Weights of a small GPT-style language model, trained from scratch on English Wikipedia: 10.5M parameters, 312M tokens.
Each number is 128 + 32 x the weight over its row's rms, rounded and kept within 0 to 255. Layers, rows and columns count from 0. Numbers have three digits each. The size before them is the row's rms in percent of the matrix's.

# layer 5 MLP down (transposed), 1024x256, rms 0.0648, rows 154-260, columns 192-255
105:114119152132087058155116130128152141147204151132190110110145082146183155133160137138132112112113118072131117120114150151117136117112099114146105162121159066158154114172139174162109107143149084
106:149138118114083105124112085140082135149097146203136091107096091134116142136106141110102159134122147112078111158101060179106132190168125087104150161153106166098131128123134178103152105151135158
074:163063093139152131147094132097101131137108133190100052133124088119152117150199119038136127068113154134142112174140113178052163122173147162130074086142166136146118171145163111170175112066089075
096:121115135169107116134095121137123127215156148131136144099104106068095134115145146065152100077070115093121133123170102118081120240107130120167168164118146136147112103185107118174116103187093115
110:138132164095138191208130109105122122116123075099143093166110207091114176151050115105163132111168122162120162109103098118125118158088099152126135150125060115190136127168149111141167148110147149
105:166155155129076103113134064211067138120180117061166141143120103144133114155180151032157116156088187100087116114145133135132124130116156129100108134118104117124087126136104142047107074157153133
095:132105115137138159130139149092162197112137116101158085173094132138141174143151144121106148106158132137153131151140118055194096172139172074085134109158128130131181111136149142199092141126135174
073:171100099117096119103078114126118122127108144142158094122094091051155116142172102147131082049118119165174082099101112117136147121085143095158100166117155098105120165100172137145106104154132092
098:131050187163146193194105115134099096155170106171155127089139143133080167114149125134117117167054119111132129114068111111132154095141132078102120161155148101092090128070123155152142121075121138
080:154075131123102118135117096154110085083106129162139110162118094104177095143157098077156118132118141182118185136138070141109105126096160177146171127139184076132176172127099142132131133066113146
132:128084173191123141170166174150120122121093140117105122100129098101119092147137095140138119052108167143183171109156148143078131156095128145106136125157146135103166150141153154192069147200115084
078:212085058107109154180153083164078102111135128111082183145139073113125094137166156093119110087092069172125111115035084137145114126160143156129150161147159085127067142121145168172129124117089131
101:110113153119185149138131136137122145081160099161080133100102171105090000126077160129128149160123077177104127135118090132132133080085118131115127166160184169106110179158195133135108114126132173
114:051135136179155079126091138114164176138096166085153110136140022149150139138142138109098107075130141146152117142115145187138149064098113079104118166101132106129116110120152169081083107096099116
122:148192110106095146193057124150058150168155114076126143148148134141143137095145125134132107127141153056115110107121077078132144151094121128174094206138166112095169150129126143132148124173114130
118:135122135132130099141092144088109214147081080112134085076123124092139198127095114166132089070158123140113160111121094170062090112052108078158090105152091137105160081111177141135071121151128102
100:119129119172180171098129056118119128093112132081186071128161186115098166096147061089120142160144110144137155172103131156119156146100121133104100175140130150139128074145189153146154158095157077
076:210117122131116071125123076175100162161141141165186126116141136114150169122178089144114033079105183136227100157097145174148067105132098077160129124120157093144135107129178105145092126191133152
082:157139171141149112135127133122182153106172084084102183095125174125158070094097099168126125160132137128074186100112101105133108177080124101106135117116105176125135110124099089122165151197104129
114:061158092139141116149137140090107157178092079112096104144120070103125151129105125090128141167097141165165165154159096097135115131077165109074144103098102126174109095114125148115114144111195109
107:116202155152179172177167109142105122114115116062190090170103205093142142143100126102127129149125169097156117149124112103151151092171113145138144136161103106095105128103143141188167122148139154
100:175132156095127253091075126119110138104096115123137114171128118128154101150217161068116183150122094153101120141126124159135127221128088112136116081091144144086067135184135124082129114167158085
077:173065103134110142078127076137079154135120135127139105123124137129109091150089118126156108136121106157134096138106102171145136171122092138150087124160167133149069181149124131091167102114167096
096:134109142132158127109154081099159173098079075204111123154138133121217135090164150111132132130073139162169132139129105105057114116101168086090123141215123108131082085156208108199169194102097085
084:163159128102109130082129099184060097042095087125102116192130160105123111106129199143124124088133103125107077130104112152155146160182090169134104095146249136112162100142129101145143124085077075
095:131169141125112218143108066127133204064154134148184169133176134113178123138134098097128115144134145147129049090145147146133148109116096067143171094151099154056101142110128153122126119139124136
095:133109165129129111139221112119132086150062146143087209102128097142111128152120127196180106125075084142104108104145122141147109181125138144136116154115083113134103154133222097125188132195152081
098:083124149186163154129113171138080186116148157147130136163133127192058124148084127042190169135160117088127189119122100178120095140147136173142116159121110089127079129132121099074122149157043129
111:150081119049154192114134065140078129131098135058195155170181140129118114106062122152095140109133197148156210118123154198112096139131135162085159073139124114109092098175133122174112072102166220
108:133141136071123169110142113073125085181129111069125116160135093098100140109087142125187132129106097145101095103154141118138101126094073202174142134174145170104160129131144140137091107137087138
116:149125142177197060121232171120127102159097062130134129146123133117072106136106135164186124154118097098128098141102113092091109141117148155132103111128135087036132135204125103176119134219111106
070:193062063083134103136121094186095148157103153130165193180134123091122118185120116103161128104130098102160117122112120153098137097135137171125151117153214137100107140082112142111159117093137147
098:110131154158145158140147168156118108151131125145095200145123122097172161111138156114118085114139157141129205129137139092175117116157129108105083164073155135125121132134163105099191152099134065
089:169189124054096168164119127159103089144165174125118112117066153110122157174154113135094123124168146126128115142100132084157110078105139130144120184095162115153080142169117112104175142067169097
103:083168120132064094103064119131118101088190126136051122119093095107112149161144133128109108097109102120100148149092132144112156169136132111147115121138074120134103138137096113140147091056140184
118:126140089125092123144144079179200109134165169076046106101088088173175091093081174108126167086134149075056116130108175058118122137118089174179123105059151143124175089112064205115133112135085058
097:128167150104144130097128096064152109153089146099063139153113075078152104143181076156121168149181146164144201109160173116117134169162123119058178081091167149180123149139164154141179143112146141
095:163137099081108063132087073096123134145126126089193153130130123144135106140153078104090143115155165117108110123120122139126112095156082150161104172122129104102087136111118128106142150062150103
091:140146179112097136105181151110112119121132112094097123114101165165119150099141125161107182123161112089069103134107125130128087177135194085125145124116160179180110068184129124152164179135175072
075:077169130112151126138128134021170167182105141112086140121117157157086100078019070104134158143147096143108133126137143058104100116143145098102114117129100168153183129158164113094152094153128168
101:119134105132201151095140128082146087159117154143121129127148162145115166121143121049152177091138076138146132152059118176083153163105158125125161170090059098106087143155132102135131107122148103
121:082107089156126179154140202102096129129134182129085104081135095119139131104067167147176121123140115123125140070145119123127129174225130071146176032129156069087083092082117157131096098075119157
118:122160115121168152131120141088144116092153094077106135145159170139100141112072066124140117138143106121103167199138103163125093112143114161091169157086119062163052143120125141092082139111171174
083:144165061145141131127110138156136162122147193112137204086103149085147169122132076183106140170227168127121136082166077170112117153134173103149090128100132115075089143110163191137059154133096103
073:150125118173124135153096133114085175183121140178127137073130073107117130151177083105144119100135055169156094118045072182139142133130092125136117117165183099103120147156213123139121172080178131
109:136060141097093136106146070136071076104128162113135131107084145128166071108106143122131154134106140162093160101114134080117130136150117100195145070099132166172062195147129139111103114135140092
092:164194100112112117086092120173101155107192169108153154191130156080094069131078144136097151091127076169153073101156128134105116133116142155159134142124157079138106152182148136087121134152131069
068:170108092160112121108091119124135115100123148167141098191138092136194149131171122080178124105177143131156102149079095153099089108084129180141080169163161092153099157113120148149121157106103093
087:161086095140134126152140175179105100094085156160093061117096140127120107077108133053188087094117139094166094138109110124140109077128069081096142132124123095111162127100144109132089107117128193
104:073131133077091143122187109161157111136080150158148069092113121074181176164149131104162150180098084138110139077135130084076147129066137118122098115112113120110174154125144115129115134085105115
108:076120155165134115149115128082105112117119151187078126087120123105176166146157055132115126144125108109168166147110119109103120119105098120124107127093135125089165071088153129178106189122130077
123:170089145160131123118115117141134127206164128121110192171125135142098088143095188039141138157132089137190136076172117135104120195150151192174127107133084145104138118161099136092066085175112073
112:148134136113132146155170137092120090178120139035136218170159162071115083147097189150144126104139073117112113089123133126123094156122141160136113155133100146150135181164136094146167110177104084
073:154088124105154124169087091099159126078136174175161167138086073090092156138146099077133128124128080083137137093096106188134118146170104115088144084171131133112119123125075102123122091145113149
102:128164157138117103099134081166124142142133190168111176129167161111121072081112180108095120095156122105088149147092154129090119070110118107122136126085167113128124114139079139160099093115080127
074:195102072127141112110087076144160137123084097174203144143110119086119167160135101149120086161096111133152150085087118163146089141128179113138139120180190106158094117140177123161176137202115118
078:147107129119121187113158116083089124103169156128127160146141142144130150137085107233124025117142127118178135112091139156098108111138125177157099170129111147126063120115200120133131127079145117
125:124180150117122141174141110158153141117080122091171151102087133111083108135071130132084172066110134107109134111166160131169175192117103142149167196194129186131139106145120134167155127120176101
103:110159147111139092160122165161160081115082084086104158156122105176148141123117189140089098173109151119170100084136125125193079142194169143105127140172075086129141097132119110134084126064165137
110:106131152124099117185115140098130126122109134127042106090115136123103086161130172122105107119111112124148167121142106127114112089131107154076131182130096156132194155104134156079074125082127176
096:149159183144091107102166145058170140110108117142199050143156139151185137153158124109163113091092119146117134153145041143120122097060164113080124118104089122159158160166166150130193165072083159
107:141124092099140187058128132190139113151157124076108107165155156117141168172152138107120160133176180140098153114135160075178122149151146195090126115153108182150111148184124163106100162069105112
082:159140183135104077122113112166087164097155144189140117122082166095101124127143131076155166120183082079093099101067106142140118131122072133159131118149123041119088132118157172131115101175119119
093:089125130077160086135148156102119132104083104144147126110139127148146155106153119011085139112119150142095095166142136075144129121149167104109135118104067128142140091116064101159131156134147129
108:100120118146103156146160155180104070165153139164167180094070061087134182146116120063161084152143102130124145102150138115132157201086149120046181073133108115175167142152085149117171095145163164
115:120083118149128125113111090125128134134164163139127115084115130098074146100155145211132084171071149150131125146172153131143094161110138147123142102146129074119100147139140130129098085176197172
072:152096112172104161117123103186132073123138159141159104156089008060159143155115115076180109101091132128138104147108124138159125166112148157099126101094124152130170166123119144131118105116073106
073:165121104138178157064129103125164138102148101066114108151120125110086116142186095076149096135114198104143140143087127173122139131172146176148145136154174125126203128104091142188140133135122134
076:198100110120144168097115093161041131109126186162110151165148104071146132120166118110146124122141205168218154147127115145143157113165073144184144125156159106127132108103134149152109111169071110
120:138167191156145166103141085098094196106088150059132131111160134119107080200113131174161168123144093206116179124138110172167123062132140052121145151149107140140113142156169130181103108143125102
110:090103089144134095183150125100128122136093134092118124134156111137107151100102106169131098147055194148107090096121107166168078118182149117191130152142131195176152096178159117224170179176096083
088:145127095066154211129098117116104115140136182079138208146119104137155157107134120068103150161155168105091158087143160107119161151145139048118100147105128141110071148116127164122148151107166175
123:098092157212129125105132111083126166116154103126186126151100180111172073133162104178109118088142099155128147153074125191123131119132148151157128194133102131195078104132140128202118150134178110
080:167135132121082159141099126070140159190091081117088144090121104077130133059065146193122050142142135127117130108158105143105113093078100204142148150167127114162149094150152083124125057115145144
118:094097089123094134065182124127136107166097183044043132111148079148178106133098168129156152068110083148169116133116109119120153148110060141067116082137123085192114131116153132171095118112086144
110:179123154139127153123197129164142151117145063147097131043134195074156074152115056042063110149098093135135107102160142181153143172121110127098118128095133108103104096128132135133108192146122084
107:131174104102141125096143129136154087076087121167119110156123129142142115196113141099112104151138131110092165164135160169130151135119106107055109178124122133132164108072120105131058154143098176
093:157169135110120125102093114099088164188000119086181099118163106098089114098161087084132101158153189159134123147147108157117126137083164121144153141142143147132123139134112107166194129154144123
080:169114082177145143082132112119095101103115168127138154160084108095102127132128100190112058131165111122167131094064172162088108168158078154172115177171193073101105160144153115109125093146115070
111:161094094130113111106113097089097171141170116132134132154153131125102171138108156051178125089106152133158103113066163116124083130184147100116082213134026131186083144101120128096101153088162135
100:106150137154176094105131129075133176119086054163098153111134124107153088140161088110153133194122140098092182114143086063146174096093177110136085103101137135050137119217113069186144117171163074
069:163090086127137132115089064164115128123083166220147082132100096110137182133189092145145166100126120105176181121094108192106138114070096120096101120127160099169137147104129138174159155143101116
078:213114107163158171109087080134121173102187186140173112155117096119098161134173090135165106135155093145167140146074123095139133093108136116174137121114166076049110111139097116115099115086110135
103:096158086080103041093109141154083140136069106128132102109104128136121147122115105087141121127145121051132088168116131145126136159131146149114094123084093068142095073116126133162090183154185111
119:130104141126092148087155075109135072079122137084157140110078137157040135187098118146180134136134117086133112085119099160144110116093118145099110120095148135138126095177137147128136117130150163
103:121123166155096133129118120126080074167096156149124140145136134113073116117129141064156123131161093066118094093119141121157138147103113152149145133151116127120148121087164104131085058149155160
100:126144093083120093151141139052147153104092166089249120140079100082158065146152077047096187182118127128121118095131135125093134100116164149172137171104113105180136113171079121101196140087075054
092:146096090107125096095112096170106109092151131148146114115152130185162102188095157135152139116142184120148062107105130174139081106122175064153061079164129190121147153099157124099099089153142100
101:152136135095128154154126093107110122124164080104167097122120162133123142157122102230136099110122123164190083136101095165132147144124141105180084174166092177080067111163214133176140147098185080
092:091132084102149089167103145119120093162143181130145135113110124108128146160159149031104088142086122098090132116079093162152151107121116156153128170133105094111200103123135105118117094080101094
114:122117151149168070162112120079158160113119089171140147110139099239184144104211081149136132103116135153126100138091115179166105120145207108135112149119132129079145121145158112093081097041139150
080:200158134174088192141137144138109100144153156155069113130109136115110068150159087054171136128175165075139164114099103186113134155175085126145150127132113130090112153166119126132149158069105137
074:163066093116109135134095110102086172089137140154163149125179092081095172174195084181136051083089181144173113116172117112130105082104136138145134094185152106119097159092172117123103100136161144
091:148149101101066084141067131115165116100151146125101093120101116152155096109111130160084122141105194091158111107129165140154088124127159143101067180146128130083127125160127140090118155076131115
101:154138124093161148141105116070147171147138100157173125117147117128170203175171106149141118131167124127138185116133129103145156124159178140178065154144190114103126105121120116153113151113091072
091:085143124077077146139108111106129083120100107071090058113117155171144141125130160000125167124100096147118162119112124077160132100138136166159111155140138139126152135134118153110136148113157104
087:101128061112096117125052091155075140094116074136158130161141086103181165122166140031109104133156147125182103125063133123081141112150202142133095164127147102120074122096079088070151094163108118
106:150091071183116125077140101123068138095151109094156128122137113105146134130117145188149183097057146130157190154089123118176117142129206163123090199139088138117090137145153082100101135051095105
070:181076064119121137122125056189133090094126151122133093112108115060121125150150072096135110119126090094174084129076180209123120171074063157132122180188217097149087097102108124122130122149070153
082:152149142119098116168143120098080093147105109135106071156110078106117155107099147080128058108101155143106111120156085104125161186182080163131111097149176117117165146101133135151204111100105164
073:187079079111109172124085081149109091104095158107190135148137109093163130152156091167133104117144146124168100127117134163156122104157141136084160094152181124081141120095132118125108100084134146
107:139146100060103109138164121140149117093146157157151170115129198120196140138132173155134142172091194169171160124105136073114115140108188113102129227127103152142134102135120111136117167130145153
110:118153106103151118161140111104088150090108110092196171141139135135115159132105088144131110079129170129153152098117067131106083095171143117072122226163066097105055143119184182138173125138145151
124:108127145132168138131095156161081204095120091089111209120134135168123126099126064165121122178135073120123164118089143132085102094130116066136059172119143160128093130158217177141126125090130147
109:137172139153132067125148120141091066148123143094093185134086068128091115152128116119113088146078103172178085154131124117170102186171120128149164110151131135131011095216140146160108082173112165
106:086063197161121146109143158099080119116178158184159156126149165074102159133112173108137121126095119145155116129137130101098135151069112121158145158097147173117145142124136099108158105179149112
091:096147079133131059135126157129183155163074150095177111121130100096187168088154167099171154083132130146125144117156127104141111103098120068135113129117172140107165120166125127160148146113063114
# layer 5 MLP up, 1024x256, rms 0.0639, rows 155-261, columns 192-255
102:139123162135071112149162189104163134148121165162143100131149104161144153113153097175126145140175099109149188145128168121143155136048099133099126120100149118056156158166168138098098139102089158
081:134165173123099168150099073143182119110152110073139132109128128141115122132135143143113141150041044100124135169095157147151202177106073084121169131127133101078126186141147087143158174115122138
103:086097164095125174131126130082114146087108141161201198115173160172153097070090089142090094135195184122121153185122137159118138186157145157135111091145104091132105130134119120112153133090143146
108:118184174140054058090111126118080174139133170188098140147127107196131133107139120142067115089119076158131133101142151136132147140128155112138091095129141224139070169157097105138157088092095029
108:158158117059097190054090152109149179162156147117132182141121139152101131135127081130167108127201145166087159149120152147117114094123137075127076127114147134157141119130152104089084103053113062
106:117141069140096104114102128161098127149107133157173081162108128125120076164123123130070097091125134158122104122156117178159107130145121161093114087125143129150100115146098107071192147085159106
078:089123066122093157138146127147166145153135143148149131096138081159087145082119158141134136183102147090129120124168094198165145137162104069157090127115178171115150139090146172135176108116146155
096:075122073087134187106151125126105174145103135083160162165022113186150163146153074110139158078145161125147160119107136149173100035081104127100059162110190191146158082118155177124153142110143108
079:065125112095124112090131121127107176135140142050155115096109153147184125099171177172139197121111073146155170118072170123143146071087093141151156190168113177140168115170137091079087137106137151
112:130143162124075160113151126166135099137111096044097140115118038149095172159133041165136131115203143126166108117108142122110132196068088138147147062109142102096157148167172128042092083125016175
080:156120151122097107099135162122133132103139149132142137057160081127113136082140145141118108132185131057120166136080104131090145122139104120120140121077126134175135139129150154100131157080125117
100:087142142097089144087115127125197141195144133082163136131164068125150190090150087135127141174149148129126180140079136115104098151157134135126074085096123105169133109143147113148165105159096073
111:156076119121141169167092069122126094158199155165136139119149147167101146084108089140126141167148125066144153145150145145129138171137157165121125115077135149128117112146085133103180084118125137
113:171121077117086077080083093093182119141135152131140134120127184116109111130147110199069095137140153148097131112136113159115128102155091057151140155165144164080176157191180131137165125083163151
112:180121114096119116091109116095154176147197120134127166134144106093105064106138147114082143193068144113106113119137098198095138106167136065147123135125127151105028157088173080122090155141139100
102:160122113090087141101112164106143141111128132128095085131147057172181115161163142122127141114115099108089135150121147145114164055112119161140140109122142022114101124148068088053097116109130202
076:138168127170140171173155164131137113088135130072121141129115123162124174153155131144147161149172124094148074125102195143110131141127113141093051118079120123117159174099175118131099139097112206
098:140040103149145172148110099103083122128145130201152080121124091142103145175197107137154118128120111100148173143119110178142141098191063149174092134105092108108146141125093142123174106064109168
119:138078190063085127118155167093121121109116096172113178116073096109102113116095144142107077085168155099102153121131100106112111081137112093152159125141167114125137190161185141127088092125119098
101:142109143067130146143137180136100116155151085140116133097131088175102077057117179166095125097082100126155145149152108172190156171153105114147136149181151136147115095152156149094104121150171137
104:122123146089095162170140213081141150155123130069142108105131159173108115126118133142125107160157148084149154146131158102106137103095155173194115112171159101151155143098146091097075070160088122
076:118164147128155109078140187134121119120142188098165122089164060166172085137114123173107171153137137090158165075112171103115102108108100187117103118110053127152125105106162137151106084141101118
088:159152089107109144115156177073121116104127104075155100095122068160097044103126126133136124143146161139114099122167130128132189144125049117157168175127143183102193199141171122154101146158097165
083:111203140148152111107151108128137127155150094119168146127106079139109085050167110128122068119130103060134161128096083105133156170121126102191107112172133108128084109153097162106132139151126131
091:128156118171119128071194140120160124173148133158092148101144085180088114063090131142118057120141127123122180124172116093100128158173060163128152194111187138150126155115119118130075164164116134
092:147065106087104199136121107159137070174170075164169071123100104119125162157135071121096170183113101117128182168091149155155140145117037113142130192122168169155123125106161104151117138069177142
109:139094053153131185126118177065136086161168122124125121149119200106109110106103130147096077081122084162087107177144099134106104093120142083146121129155105123191094117091193125122129135058189148
109:178125078143107194090100139116144101107163116121094173104082162133172114113101086175195182117140155092188140155148119162151158147153044179150118140158207137167164143111149088110169143119129135
106:129122188104081123151134122152185093127090134178155082143159113172122128121184163136089081101123136120124112139088090130115120101142144148099133091094117113156113137156124112060125142187111065
113:130114105100087173110099126120124069101156168158094135138100074177141126087132123148126124103125122133112123181112190175034142140165131126135078111104166194145068108102141119040061118135116130
078:070184193108082145136176100127180091138118093129132134113154120169142132125164112139105156158102095153117182183124110121159126197124133049136143077120113102101158122123149105144116124163124140
094:130070123115091174098124113113167116162161074143163125101143146135117071097096123156155147156122193111140135114107115144057163089099089113106141097118151149160124165135124181156041104096165156
089:075136090148138104113111112175202147137125140162136122104119085078100095112186157175119083145130136112111126149150119116105122127175154073200111104115180173112089158081172132073160113136121104
096:169123084103150180112084122105104139124145175151135132100145150157133109148136130171127152146159145052116075101115204179102156090081137127093103155122113119139132122108182149148147124135117125
116:142111113106134177069143132068115078093124104113149118031095138113092098127133159195087121146138117119134155142145165117108161163075071133133088179121099177180082147167159114159106121081122124
102:125145147167099098067143154170093166065157098118136110078084133182103069202125113148126102070142128135143096154116117111161090154103122102147194131138121099106138131203159112123072134081158115
093:143150096129175157136117150114142098096140110165082101136111117119101121139115178144115115124089131112141196153105124155129160196138162137090194204133134152193060186117144077131157097160151095
100:104084133068157163140095115141146169130191099178126105132161102133173119170142093161193103171158132148120195098111168117087196055105099134152048119112116142102147159118127186105102125094103183
089:094138101143109157096126134176112129113110158199176093124077084118149121154153153103116112163138162170151113113091137136104164122141151095119132128173198108116044166101134142175152187042094137
109:115113097124095158080091231050103085154133057097157093033072130113145075168151115112095153157184127129127171159133088142175162132092083112142074155152120127085138076197142160103127141102134090
114:138194092108113104134149108094142109120139178154097118106112132081120144105112104138139102079124113121131135100163132120128084144083095117147147131110161100133090120097160088106099089073100078
113:153151129073146144154152144106177046104170122093091153116137108152143143141127083183098107111124167163103152137186115184104092117125148115109122156176187109118135114099139070069157116140087115
090:164087198123076134129155154090105132105110130106140137128116161149139030071136164137135095081107074141142130115133088125168126065119122126143134135106148151179140136186127067133166121127113075
081:111120120100132130072198123134187140137141166124157162119164126134125073096156129163073098086167132104117172130105122125111083171059155132165161117101114181179101098135124108102092165103171150
108:120123073093161176147110111069106164106147086103133102086160141174131160116163137141155142104208165085103137142095104138110104123128078137067109135117121100130126171164168144137111139103146102
089:176107130139099147122161204127135165125139129136195152131107166095097100079116106132135165141177159079191122103096137141080211111109157140107073154079109176164103146134159161118118091124099108
077:066140129136108172146109109126141140190137124150140142102154152131141152132118134140137185190090061134097143198125180156142161113134098060103128110121137166131148153069154115166150076097118187
093:092188163153138110122135103124176144133154093108121189096156106149115107173133075140167129150122140076046213137140157139104136142124188148170128170154150144178111143142206094130138175103077041
104:183130086166102077109118168090148142087168098128123112171104106138118141124153136139109115134189099100105164087080153157101054106117112117150079165160139103141093122097143060149137109058167105
109:115130168089103124044099175155158117125155119097135168116124088114068079093104156140126111101129132091071104098157097098151137133077123121148149124071204095156169165145186148125096120094199148
119:167153073113067161165129183102133070124159167092142138169150151160100135083089116162110080122135156119139137172120125133137179164124129177118069099120092118138098095104161176057158096092167104
106:112124120127175147165085122124181162149106101196131115073086142101224097157124149195122105141129146126151093149125119115082110077101148142072168121084145134090099175145162060139132087117133097
078:132157137084091135070204124114137173155104100120107119082111154170177099140104107144165151142127110182124157182201082096104091103150111061139099127133149151150137082151115143080094131101096180
110:125122157141076160116142131070125057168152098123147174158074091148139129123110170148099142156104099116206136111121101142154110131182141150093102158037158152108107108134162094089125104174144123
077:082140102119141146097147148081108134124142167120125183156156124124150087134158113102134114132133136123101146177143135135098116148106150117192137087135133167111182149105147073077106156076145103
083:087189149130142096107096159184143130201133136175137132084160134113158098125147185165149166184080114114101166133144135087128169175113123073114202080127088102122174111194077117140088137144151128
117:160139111162091070087146089109147059150133081083092136127070116125087124060120079161116096117180111086053125127129096173153099057140059096039116134191180144126124164104130114082143125124124094
108:161189072099053142059111119145072132115199135139152154102082132131113062125150094120119072140165099117079156107122177143147162121068142073172109172150168161150067113129128119072138083122122083
103:163124159129138094117108179121079166132189071100171155074090129100091081119147078151104066102139111113098150160144155101137152126055052145076149094092145118077092161121172180132118115125166140
096:156156123083114159130165133140174131130169109099133126144084152163150147185132078197126168168152136097096133180100114119187119149093159098143104183191206103117123172122185135129148147130101129
104:129071117113106150119145143108158115161091126078139109104093149102115110091083092168115077110159124134138102131138144102110163142094141174104125125133168117146143196132178109150092122086079102
078:087114108102162155124114179103059063114116121058161109150145096159129120132160141158121126113157107088127145085099192153138149107099164167112130144111064146211107134136139135101083093171125130
108:138135078112103140087135125138100122140120139080098119107093080113083059113108107112129103178130047070117141072147099177147163165089118122184122134134192147153112109171201092103097093104112125
111:097086099149073152087125140090135143156137137064165184110122119129142079109094171152099100150142115143108105186131110154138119107063093127125155189080130128110082195158120090119132109146136123
115:129146131080123111055137128176155064159152135099102146147101047116171101083213102162142180116130113146152118113109175167145197072112153065146091143129120177211145105108165111109106100116068124
079:116183061089139144114101135139152131169154060114136150093169138101141154132129116118116080135145118115110138179102132133026104119148160144119190128170124130139058142103122065069087126080094126
077:148135061111031138162123185167143176140145132117151172087072132144134165090128150141158175182157122067144165141115160150128182089088104086101076146102163138147141132159118196163098107086088107
084:108150082129193151124095136092158150170149184140145180053156146076140131172128139136098127163116114122090111155159178121104080081099155152153119100178120159131121173119170070102163134087136130
111:170152101143145133124124141153141120099150135128135118138068074119122192104170095120159043110150106117087115126133174182111162146133113138180096088154138085119129195139154129064107133044078066
104:172155059123139110068126149141087110150156142106106123127089115173084097139130105151149090179129146089116137165160093168133173168106142138071163200161168128137074186116155142128100116108109113
093:125178101108139190080148163087068065082153059177139145130115144128144039149119153137118130142115115140111089111126055193136123142095100162102149159093146146098103181110159124060112114161081120
110:160112137093105128111158131091128115101205065088168145140080081133130087126099142147125077131207117124075112127130147119137125159117102167145105185131179132133097128101209114120113119133078096
089:136110137120187099118113129154163121126168142126139187078193126139151102183213167148126148110144165076138085131142222127136118147143144124111141111044141106128080115099125136176099159108118074
109:112194141112120137088130137149176133164154120132111131114091206125074102103161090156111132119163171147153144144109151120104076123093107147153090152126137114092081111099139150116113187152136156
104:171104150120101146138100118091171162165162099065122168153071101111112151103133091135103110107197121109081110137140163167087130190079076101109110150171117150119105134156193052118129110121129092
110:128105057104124090083128142129124138160128115115132144144108089144102102098122110155169139132212088120148058157131155137129114091159144154158112178128121126163098137137137135108159129128120083
088:128126118096102141140153154135127134127130152173136189096138181110127125098181132112151121180112096141067148162099146139098176117108117103241120148180196124104165142146110103133137150097107060
079:105124088108146108115167147157179110182149099114159120187107135137123116134142070155128085130125165082107143152144183165120144142075154141162140151165152112110057112195142082104077181170132111
109:121106104078119143188106189100111173128120123127146083108091132176146136154123030128063066109198107111141104156148104148104158091097130085120083122059206140092170169170178189136086088166082167
106:158080146132127201192134127131139126169199185134086126137098101136174147096132111144184156162095158102152144166057177196168097115141097147145121195102137124127104100132117159092126191088121113
076:135149164146097089156186149157181090144122127108152167121151132140119097079104068164145137170173141073141106197197151110076071172156151155156060130101166125121140099178151115095113144129095115
080:057085061123132110102141156124109142192138147109132116068157099102121107095140160195119068107147110153139116084166060086077131097074121165122137135086144177167119110110090148096157125064132143
106:165134138087157167146190141143203082154147169107094217131126116102159141124118133138115101118103128148105186100149118143109119093078091111159103106132176151173119176149163138070127155081110079
114:123107161144129162044108143127085114118135132111145114127126103201082100101102089237147122116153105137123128154106114169086120110165142162123058147171114147204136144125153108147153130119116087
108:214091149106109087108145100137156135130156101135080132169114037136110188174178179156139140143114121107123158177125169157114110186086090140151154143170124149126119113118117108146086115169101101
094:159124101121131118134141076086169163159147079146123165145148135132177105076139091133085084104156105098123131173132127130081137177122125141222096169147103114132139182131131060088076113135147134
094:184143169132127159129101130132180130138149149167128147108116187146160150040190154141064110147148120134153182130089175121117165117091168129150136177081153114133090079125139091160086130098139175
102:106107097094098141096133148112149091184121118179082140108157107145078160062169143141150155150093120124131177128133153094077134157108095098072171125070145077175113083172090136105103109124165191
103:117179103110111149083145091093133085154109073130094127148124179177074117057114114114090156148152134050120143160135121138136142128117104061139111130139163117144072133116139153092042141174179163
107:168131080136132169115150119133146121125151165137151101114087152088096102130132112134133142131157133169084135165130140111180133099095152145184137090107124194205063184184190097092161137099079091
085:061105127128192082122168115165186110141160159126135168062167079149126100149152180172119110137127102083061099116144118115099131106099150159165147109086126156147110166126098121149114132122088130
080:153159133134090116148116080178181077152133021120113148066113123140179099095122144163117110113153106064103182134068151098111075155152126110143157161097130093122099135191137118106080122130050154
099:104105111163157148127204161139121089151108106136173101100148088121136121169209117145193145120134066126119204150108143101129198124119035079154175103115127150158139106128137146129122124120124143
103:096106078140072040101165115180115103160164127100157178148121144145099066124184165166112102111111151122152098144128094135111104108153111120061077125139058137134009140120109113087140177113132123
122:101157131086084173111152181094170080147149092138102105140118115178090187103135100110043106093200130107093110116124164137097171135151144133171106093068116146138153117137184091116124093145099128
089:206129143126115122157117127089157125158151096133074115140095168171070168107094040184118123085159096150144107158151110184091107072103138128092085098117144134102123127150134138100111093029167136
098:074141073098111104121176104076167117200093096112150146136088090158127131066206151138132149090126093134145154147161164164143116113149120073191119137168156166167116104172112132161136135128102112
080:106140196158092134085169245105109127056122129122135142096103097168139117116139116138109137180126152119084159139141079153103095154139113132116115153080131157185146127157144125173150131096164124
084:111177155131123194137111100136176105118162137138172137111125155127133146118206113140102142146117081093065202110098152157101089152073168171128127101129111150177140098127122104131171170102106123
079:100115135102097138102185136127135108117155106130143144028126093135100092129151179129137146147107088118132192134102062091109117160077132118141094149080113098149152115162068153102110144089134121
106:153094143112134162099136143113139163115115197179134138157154110191144129109145101161137114091164157093067127166097141187107143140148123128174128107142135092168103113122164075132127115115135107
108:100143130109160141095157148100170126157124081142121125058104132187120144068164132127128154186150099132148163143117125151089118151089132123184130128123179100091199153110150149159091145112155085
116:141116082149150167138157100132137098180170194110131142186078153100088127100125212145102092170112146102141099111149101153172120166117108133120114164064185128131064103125159092161138103099154152
104:132071099054104131084137162156183129165133188112116129129156134136105122138153111146158144139151093155075227085090156178135165091152093093139108110073149192165152159088100101125142144122106101
100:174144135043100117144140152094126122149131091115157133108123126215130057121109159161166123156079118108134122143103180157121160116114156158135095153133109145217114124168106114153141110144134118
096:095167122109138201122168184115131121110109137149162113076100114142125084087145144135079159144131092058114151121156193160084119127109161130116117101139128124135089206121179133124154110115134122
098:131151086098101167127182145138163121186154070102129100100155082125107164136148091144142106128137148100176156180064135097142181134064120084125118137122169094134125100171149147082138167091114174